Each number is 500 + 25 x the weight over its row's rms, rounded and kept within 0 to 999. Layers, rows and columns count from 0. Numbers have three digits each. The size before them is the row's rms in percent of the matrix's.

# layer 8 attention key, 192x128, rms 0.186, rows 93-95, columns 0-127
123:510461486516508531494515533554555477532480512498522461527510515512484505476486521493475558499500472513469527506493500504505468517486461458514518500461491554489478523478514508495491486488523572490517475472497508478488488523514506529493487486487478511570513513502509454524515477508512435504477503494538500497479491516484443493509555518508491476507462493492522467505550545480495487482482
114:487521524475475494500455508470499470498528501453517494478486445517526454508500483499477503470441493507512511513511541506479487524521513500504531488563485501485474516490509502535504483450485509550534513507541484486457499528472504474498514538473494461556487499500498502527499487501472478548547513476487480495472504463483519457498481496495523467501482495472532463532494468548546511498470
123:518457506499436499522496443517522481493515501510518486511451500474460463488514508484448526496496472460505464507550450498443493467508536490481487488516465502543490489530520483493499477506525559531524541493482483500508470527527505525487498477513509559490480456523512520473514494522501477499539487507527517479485522464478532485488500482515491494516489499527515511467467529508555509509495
# layer 8 attention query, 192x128, rms 0.179, rows 94-95, columns 0-127
112:453542512471492500488525521506468485486490501460462496498474438514487513487513515493537482486519485513495504488479530510507480539503559483535519512509509483524542528518465496518518501514485479536537526503508504504457489466494508453470478510552462508489467498533499475502529456469458483499494540486464475531447495511498513496483489492475504489509442519519533480504466526549547485494480
113:485477508471501537481481469523506455484526494473499528499496474469487487507461502502437552518527501450487447494480467490473505524490503505458505530511537543522512501502505487488516544523519529480547503489454539509535453536508508499524483502527489528445548505494528504492531467533519481445470521499483513491458495512513517533511504457491480502514489489497509522521468533495526504492513
# layer 8 attention value, 192x128, rms 0.234, rows 64-86, columns 0-127
165:548496465504519520528494451482483502478505496496455501492495520474513535482469493481461485492517528538520537530491508484494502512538474471473502511537477479470503499512524536546509498520516479488507498469521501499479497516518557506466512500449521530480503508478540492459485509461506533480502457474497509475485559505486499541497473504463525507481472499518540496551490522434526517505445
172:477476539488486500487484505537506510472487526540484507521519495529521549517560475472492505518512510519467526498512509439471448510486470518561530477488517500506504521501468512485472520508505543484527485490527532522474502515528471527486497514440506459474459487499464494494489536522492480547555475475513489503535532538496502486520509515493493471477524495525488456462478495492517471503539
165:491528491520534482505565521552490503533498481485505489499518489495562508519514486512551494508472437485513513466502468487479536438501494483513511506508499521526525487496503547536475456497517499494514487492493548444481494530546492515489485498476502517476530495484513513455495488440515472518495526508492503504519457438510511476490505494512440488524516456493506516513502524477476522514489
166:483469484476496510517520530449541487502468524554541515491547480485445533510466455467523444539549507467507463509537497490481493481501493503533489483514515502523505560525482528503484495478514522517501494517503516470524532535481508489494515495477470510498472524524515502514460474460486504525490475525501542486445470520516485529508492464506474476538498505508510501493521443472509499481505
163:543496493513468471516563520523518487500537475526490489526498480488511495481488496455477503488503450519470511483485481497531500547523541512520499494518509473544503523522486490529515503466466518542501494488473482547461538496512488529531467473516409462544517484492479471494497493494555536523483468502539501501466479491532489500470497504501504527469538506484467517514503522476512485484499
160:458485467481521478475487520490544483449503524458517538478479535446494520479520504475553507512527494483492465526508498492461473477494527521490490528502504496491518486526499516482508523477476517490505442504547464500477491517512464485473497553517501452510469500519494536489536537544489543511506503491505532506498487532469499517494534532469476518494483502491527456550561525488509500501519
169:542504508503491500489487471504549535519479466466541534476497538565517493483514514508474497507482514498540511470524523490480524500509504519512504456491484506481512480591512523479478523435462507499464472514521506519502457466522500508494467522465502490513501505476487519468512491487509488507483476523514525508531481519494509513509521493517521527525485500412494525483474486459471530468519
164:513456550441484476495507484491510490504484504529500515481517489483504525482480480493501535500502481516534466545490501499527543509502501462475467511515496448492528495535517524461539469530502515493498492493518509537471518489449455532517534511505497474541538523509517513474508519548482492502435507472529492422533507451504520501480512504506508502506480474522515518478486449502485507464520
158:499529521511447522568509508518490517523513499531486481509486512483545515534462504465510494522497527493461520508515496530466477499484494492496480482503482463495509515526470478467429464499496529539496501495531485491557512510458483484534497486523558507531488531492464530495536505493519482489552446463535507540529515491500504525466510500522488508497510474513498498494523479487455498467459
166:506520541462510504475495522478506496463484505464515510493512502487523470518471482453483493526481493509483524530487467501491506521484530484524487520510535523496451473427503510529450435467520489479491524512485498545495477500483512467499438487538534509480554503463493537509488497513506511510473479443552527503481493513525490516491530503476511500525514524448525518530490491475489484536498
159:543461473504479525525478536528491506503512491490557527488537532515490490560498530526481460482564498500465509503483481551510497484512458512478522451543530462511500471435497503518479516484541475513498513493536462534495498493493491509519515532490562510479491483479503508486471499485497506516490531468494457471491473466469501488480530468505487501489498525496524466480490505468511487465523
157:494509455493502523488502494540522516446523482525458540439521491501548518525517456485527495504488515508483469471499478563520484507488497509512446497532507530518479481486537514508468498460467487487501508476469495506470503519526494512521513513508489502491442507536515481457490528491517447502482507458525514513532494493524506510540498489526504512514430507486502443452467496498517495481483
164:534480466513486487493555493496480477535496468485444492494498452508497480485562497480499552516500531449481491525503507500508538549573506487499527482474509517514547512519503510474499499477503481498502522558492523469466494488457508480462508488505509537479508471498468504505510490477477528504486483455525548520520468522479490505517525501476509512507517478526510492534522473522514457472543
160:543490500523475492513497506489526553475480495543551497493479543486511463484550518496485500486487454483522528453465474538467496518512541507461497516525520502462517503486508504487504484506482506470564481523535500475484537489512493545465510435479543513478516532527465479536473496529473511503479507501480502509478562493484460497494481504526507504497492523501513480515495462475482473502534
158:514460480503506495529513470494459510514473493500500494511449539492515515464508491432484484486545470512553520454488449463506458526501512464536530499501482486507451495477567540500503478517481504520502482541509491492520486493468537502497491508517509482491472474501530530493486495504534517512507528502489513481497469527531540522510492480529497513456517516474501451471533460535492523465477
158:535511513487510469512467508469529512495478515507489499499472466480495478511468521539515550539491490485470487526535527521485489500485532479536542500515511448509509450514495462492513494495510483490584514475449514489495435476530487515482477537457505477479503554446538483509538509481532465511508499507497504464491506520492513535489474486475507512487502494517467495495509462530461497486515
159:543519526516524495493499492536527530441522512506526493494520504471466519521527519495526470496493534513510490488574491569501481526491500491541537498471508481513490503500534504470481472502458519476501493513443516458463502505462510503557526494498488522551502469504501503520493471502463501462521507488489519472534489500504484495493462495471499486519499427525526506506550485487486499542490
164:492473515502478490534508539486505488468474554510542519515465519477470510464507528476513518506534555449501528470515506507486588479502473516495487494509459528478464533497538476519484495459477484505507474491516475498458538481471497470472491478509529475495505495511528452473525505480521511496527504551520494501512495504536510471488475540506514485501521458494504521506478512492523453545502
159:518477490505483458518551468470528549504480518515518510473512524502518517470502484509512462485507511492508529488529544472507494526475467475494559524497487485524496471460535481465477520473482505507517503515524455532478500485484516553452502535540469520494524518504487545493505519455510518510503525502501496500493521524479526528501537472487492485523475451525473491513440546541490464467502
160:537473510550503452552528521492512498478492523496477492493518529499501489488510476508503489491495503495522494481479517468485495512482474541500502510507455519543533502524470498486491424545519512510520520486485502546454498458536474490503455538521525492510492485506492528530478516494478492458473505493447479537503490509515513486539518493465561507490508527493536450521524526454524539511491
168:510497491499497473503512511469501512483483477438526492520477527501518544547494501508483479528513561519491457500525501488484507531464492484470474523458501481533522511472482516526497462471456500494523493521529528484509486491521503489501509542482484575505502492544452477551483466525514532490477495524469494528506504489514509513511524486503459482436518479490485484483485518488570539510511
163:509476463489457536483519517489492518472468500516516412456496476513469489491508555503526500487517475520499491475470485449466448477477513476528523533533550490493511472518483521495479486502469472538481540527508540520499498481482500487518485482506496471507531481451526479491519498490512486490479514502523502507504501506480473512500523507488548522489544504508520514482455572530509529521512
164:455509494489500484480532470496480519493476494563443502525522488492526501543524530507459556520513503517518485486530483509485526482497493504483483506529548487503554509494522499520513479504466494551495452470495502522477437495507510484527537499521475470491472492495489493514530482468490454460499520448469467512475485546489508532507489533497505465509504492453540545515499490512498465486510
# layer 8 attention output (transposed), 192x128, rms 0.217, rows 64-86, columns 0-127
158:486471509465491509523547518520565476472513519497537490460476491552499495485514483490507502518508535479475514518491472499475513539530469453486523469494518492455508500475476509462499517513490480480482499498482502516539536478510495485552548515534455523521443556493479478515461489473505507538504536525513483525497498457529531490524510541495479490488510499529482481488550513497482509512541
163:450534517512471517491462488481533512496502512493487487490505469450466471490465511489515483503478504496530472485488504537509529553502526523465513485532504489511492494495562502492506472517462483486513495477500462486523512499479467518521513508531530526554530477501526494579483500524508515504500562498518492509515480480475409508490517480504534472490489481490516479502506536461497528490459
164:546517493500505466510502492458483490508526519565478471508493507492513428481513466486491493495485501495509459521459506504494515498476519498485510511541536475475543453516467487478530510542505514484472528496469466478463486494497517476489467516513507457506506474529493465507463498485490536504483463502491491471486506499515496576565500507496493496511503506510490537453506502558520453482478
163:480471547528504527515495519497480511497548436521509510479505510489489493451492475506541535491457490503467521532471499489490511501492517471473482487506470513504508439498530471509569536537474524535531448515522509527481514537524489513497507513516509491482507452456471485509548493530487497493527489512467497516512476474514478485508476512505512478525498478528446478484427513499506514505497
171:504497527541507480483500457482493538538498486548483530486551496493431501575514503492599487513492520529504492461524474474484478473480500481490503476457481507477492463504531511527446528523519483519493478493489489468511476490514509495487486480497522452500500485495482478465473476478484539495523538506487500473502534504502510486524514520479490545505480505525497492523519485501485482544506
162:484519588508486512495562478520481528499462488476518483471525497566499493538548483503473473522464473468515472489517490525548497512509496513490483524499488475495513466510499495478499458499522485492526486541480502491515469509508498512510515485496549508488527486534497517529512466464494467475498460525511456498455471532537473488472536457505497501499487496518482533488491521443510532494485
169:511486495526479496503525490558455471464494527497441507496473497481459437542514515425463489478535516476488481500568460488533508471511542507448489526517510524516494506502520486499532485478527492552516527484514519533481552508499500484476491501540503508466488515496465527505469480505492513515525497502496512479491525522521486526519537489500478498472509504505486483534519514501495528542485
171:520538486526506525481497520494442554451522470490506469458505497539511520491479478523498499481520573490482485499478474482537504522473487472481507471471475499506470526486470482528492493505469452485494502537552467445466544486513484485499494501474495494505510470519509550514468519514506540482529483456484470475516487534493543492505489498509516519504503535506505486507526520490502569502513
158:530477522498515541524446501508488474495490505495504515487486447511481489484517435541490468488504432538515474555516492497496513491545529514450500482473493482501547520511512470543524488490508482464479464514480466499502489502477488509502464512501496526480492497513524471454508466544493537503472557521476484462504544480488529476492514526524524475512509517480496458533499517523513524519497
165:483472498531506492542460521515521524504460460534521502467532532479501471471513520542476502469567460510500472480454490501489509483482482492492490512470516536500528517474472520515483513490536560516503487518461516481528494512517527501492518493508515475531493493498519475479471476485534480494504463525526542458481492498467475453529518527521530550502486481503480505527534500482494566494470
164:500496459521454527502524491489487513519528496461506473505490484517505469488469504465476492532486455523513493487473509496496434480482479463498502548476444504490527489466528541505514494495500528487524467471549514502461534477459500528499478519549480497563495533528490515488501482464507512506525521521514455479498519525491523492503502526512542503529506474447518529513469528547512522482475
159:514485489494475481500521520484511467466509553522518474522514479465480469502482492528455515484458527521494525482498469466524488474540501497437522510503517496484515468498534498463498517521485490488501502512539523461535499445493553498463538482507535475517541482501453471483546508522588500487481487514550473502482511505493524492487454495528514492479515518504495514522499493486499540501502
167:525504565500542459460495503512566519498524467513466504477496496500502494480504540493416533546490499469481493504493448469489483452450507498502509461533499496504493492519550521520493479505519486478498494509500481515479517481484512518479503502511500513471462494493512522491509459482511518505475528508493511490471498487447490493556503495512505522467473473496489506431452471496525524520510
166:518454545490489511456529470462511486508493489457505523519512469525529490487493515506516446439498523504543465507516494516537510487476504478486485499497494493490493487518478524558473461515509496511524521489507465506485511485483533494528476564543462494537453537439494499534539530513517494459522487504506495502492504555503479498485512556483484545490487509478483510502512475485509502467509
157:477530484523513467491498502465508488469494478521474534512484440544510513530486496496531510496541500517548506556514515519471495467535518525505481536513454532469538484466514456479474515503498491486507489483484519505493528467491517491447512500434461516520497512489520467548514495508470532493542474540543469517502491500508483480511529532515474506504482517545480507474481535473485510499539
164:549469529507479521489550509484509508491531516508494472512492489442521526527521528496475464468466485480482467456467493488468522486504499450504484453474510515513515512489511475489497490468467496534482519510511512478484515490495531472482531501473470539483490481535522483484454518509513436538489526513463514480553490533531469491503563493477527457536475502486486507493473510496462504489508
157:495488523515511513463497434480465476494529482501523503530526550523555479500507506528506467547495563499493515477540475487468508505507539509475531502535479504494535497499485492542513527469518505464528555499546484510547498487520484493517523512512522505475520473526555480523514492515489484530530499499493538527492505480477495488497472515559527459499479495509477503508505471539460503469490
160:528447479523517493503491515529522478515465456490474494525526550480507524502490481470516514488500547526517448519503519472510445511517537499460527461488479494502504462508486504483510513529543528509476452529511513515534528477492463480534480507481516485517488511538528534539529518494459516512489485480501532497472466476505493459471545468513475536534484514521477507521509490493520442526493
157:483498513484499488494518513496504513458534467497463505512469449512501492458530560472470479504522531546484489499514477500455482483494480500503447485505459488524489518459514514508521522494534521452438516525526517453491536513498480519504458501451516550496488507497473474491488481524533500522473492478522484496471475509534471529474497457522485517501503513525505489516516513464473450497452
161:495487568519500522494470525469491464445485485524485513510516522538507479514444562517499522517481475458508488475478496516536507503468484483482505522487479478476496561505493495511518550531509468494507492514468525511479481502480522516524508507498497501523474499519494486541464513451487527517506500517536491484495539526563488487476464484461463473483540494481523482534488497476487442487483
169:528497493481459453513489488512496518499505512540513519492496498530458485501505534549503490486522487527525521500472494497497502518473507536502468539527488490521458515430537542534547489532528491482488494472502528557536502517493513497535513510502464490483498457488525513543549497451489453518553481479504494499532517528501530494524515483488478454492489553516505488505519457515528493493516
162:524505510533521508501506498526452558516532477509524544537504477487491518466487524450495535502527471509473487513447528485519552480535526534497513492425498489465494540501500510516435475496483512478499537507532489464511539496496481496460485506544531508526521516490473504526522494472489453495507489536496475488513528471525494475495510476488468481500481509526511527487503477495485472508451
162:568504514455538544496519470521525518524465485488482512495499536487482461475502501510488442504470492490502501451490512511525501505523513504501475489510470478489498503471484487486493530558461508519501519494503512483557514505517507550462499502453479545507526479529447511502533481531469500506485480467473489479501534477481534483501523486489520494462560481521489494476532534541526526508523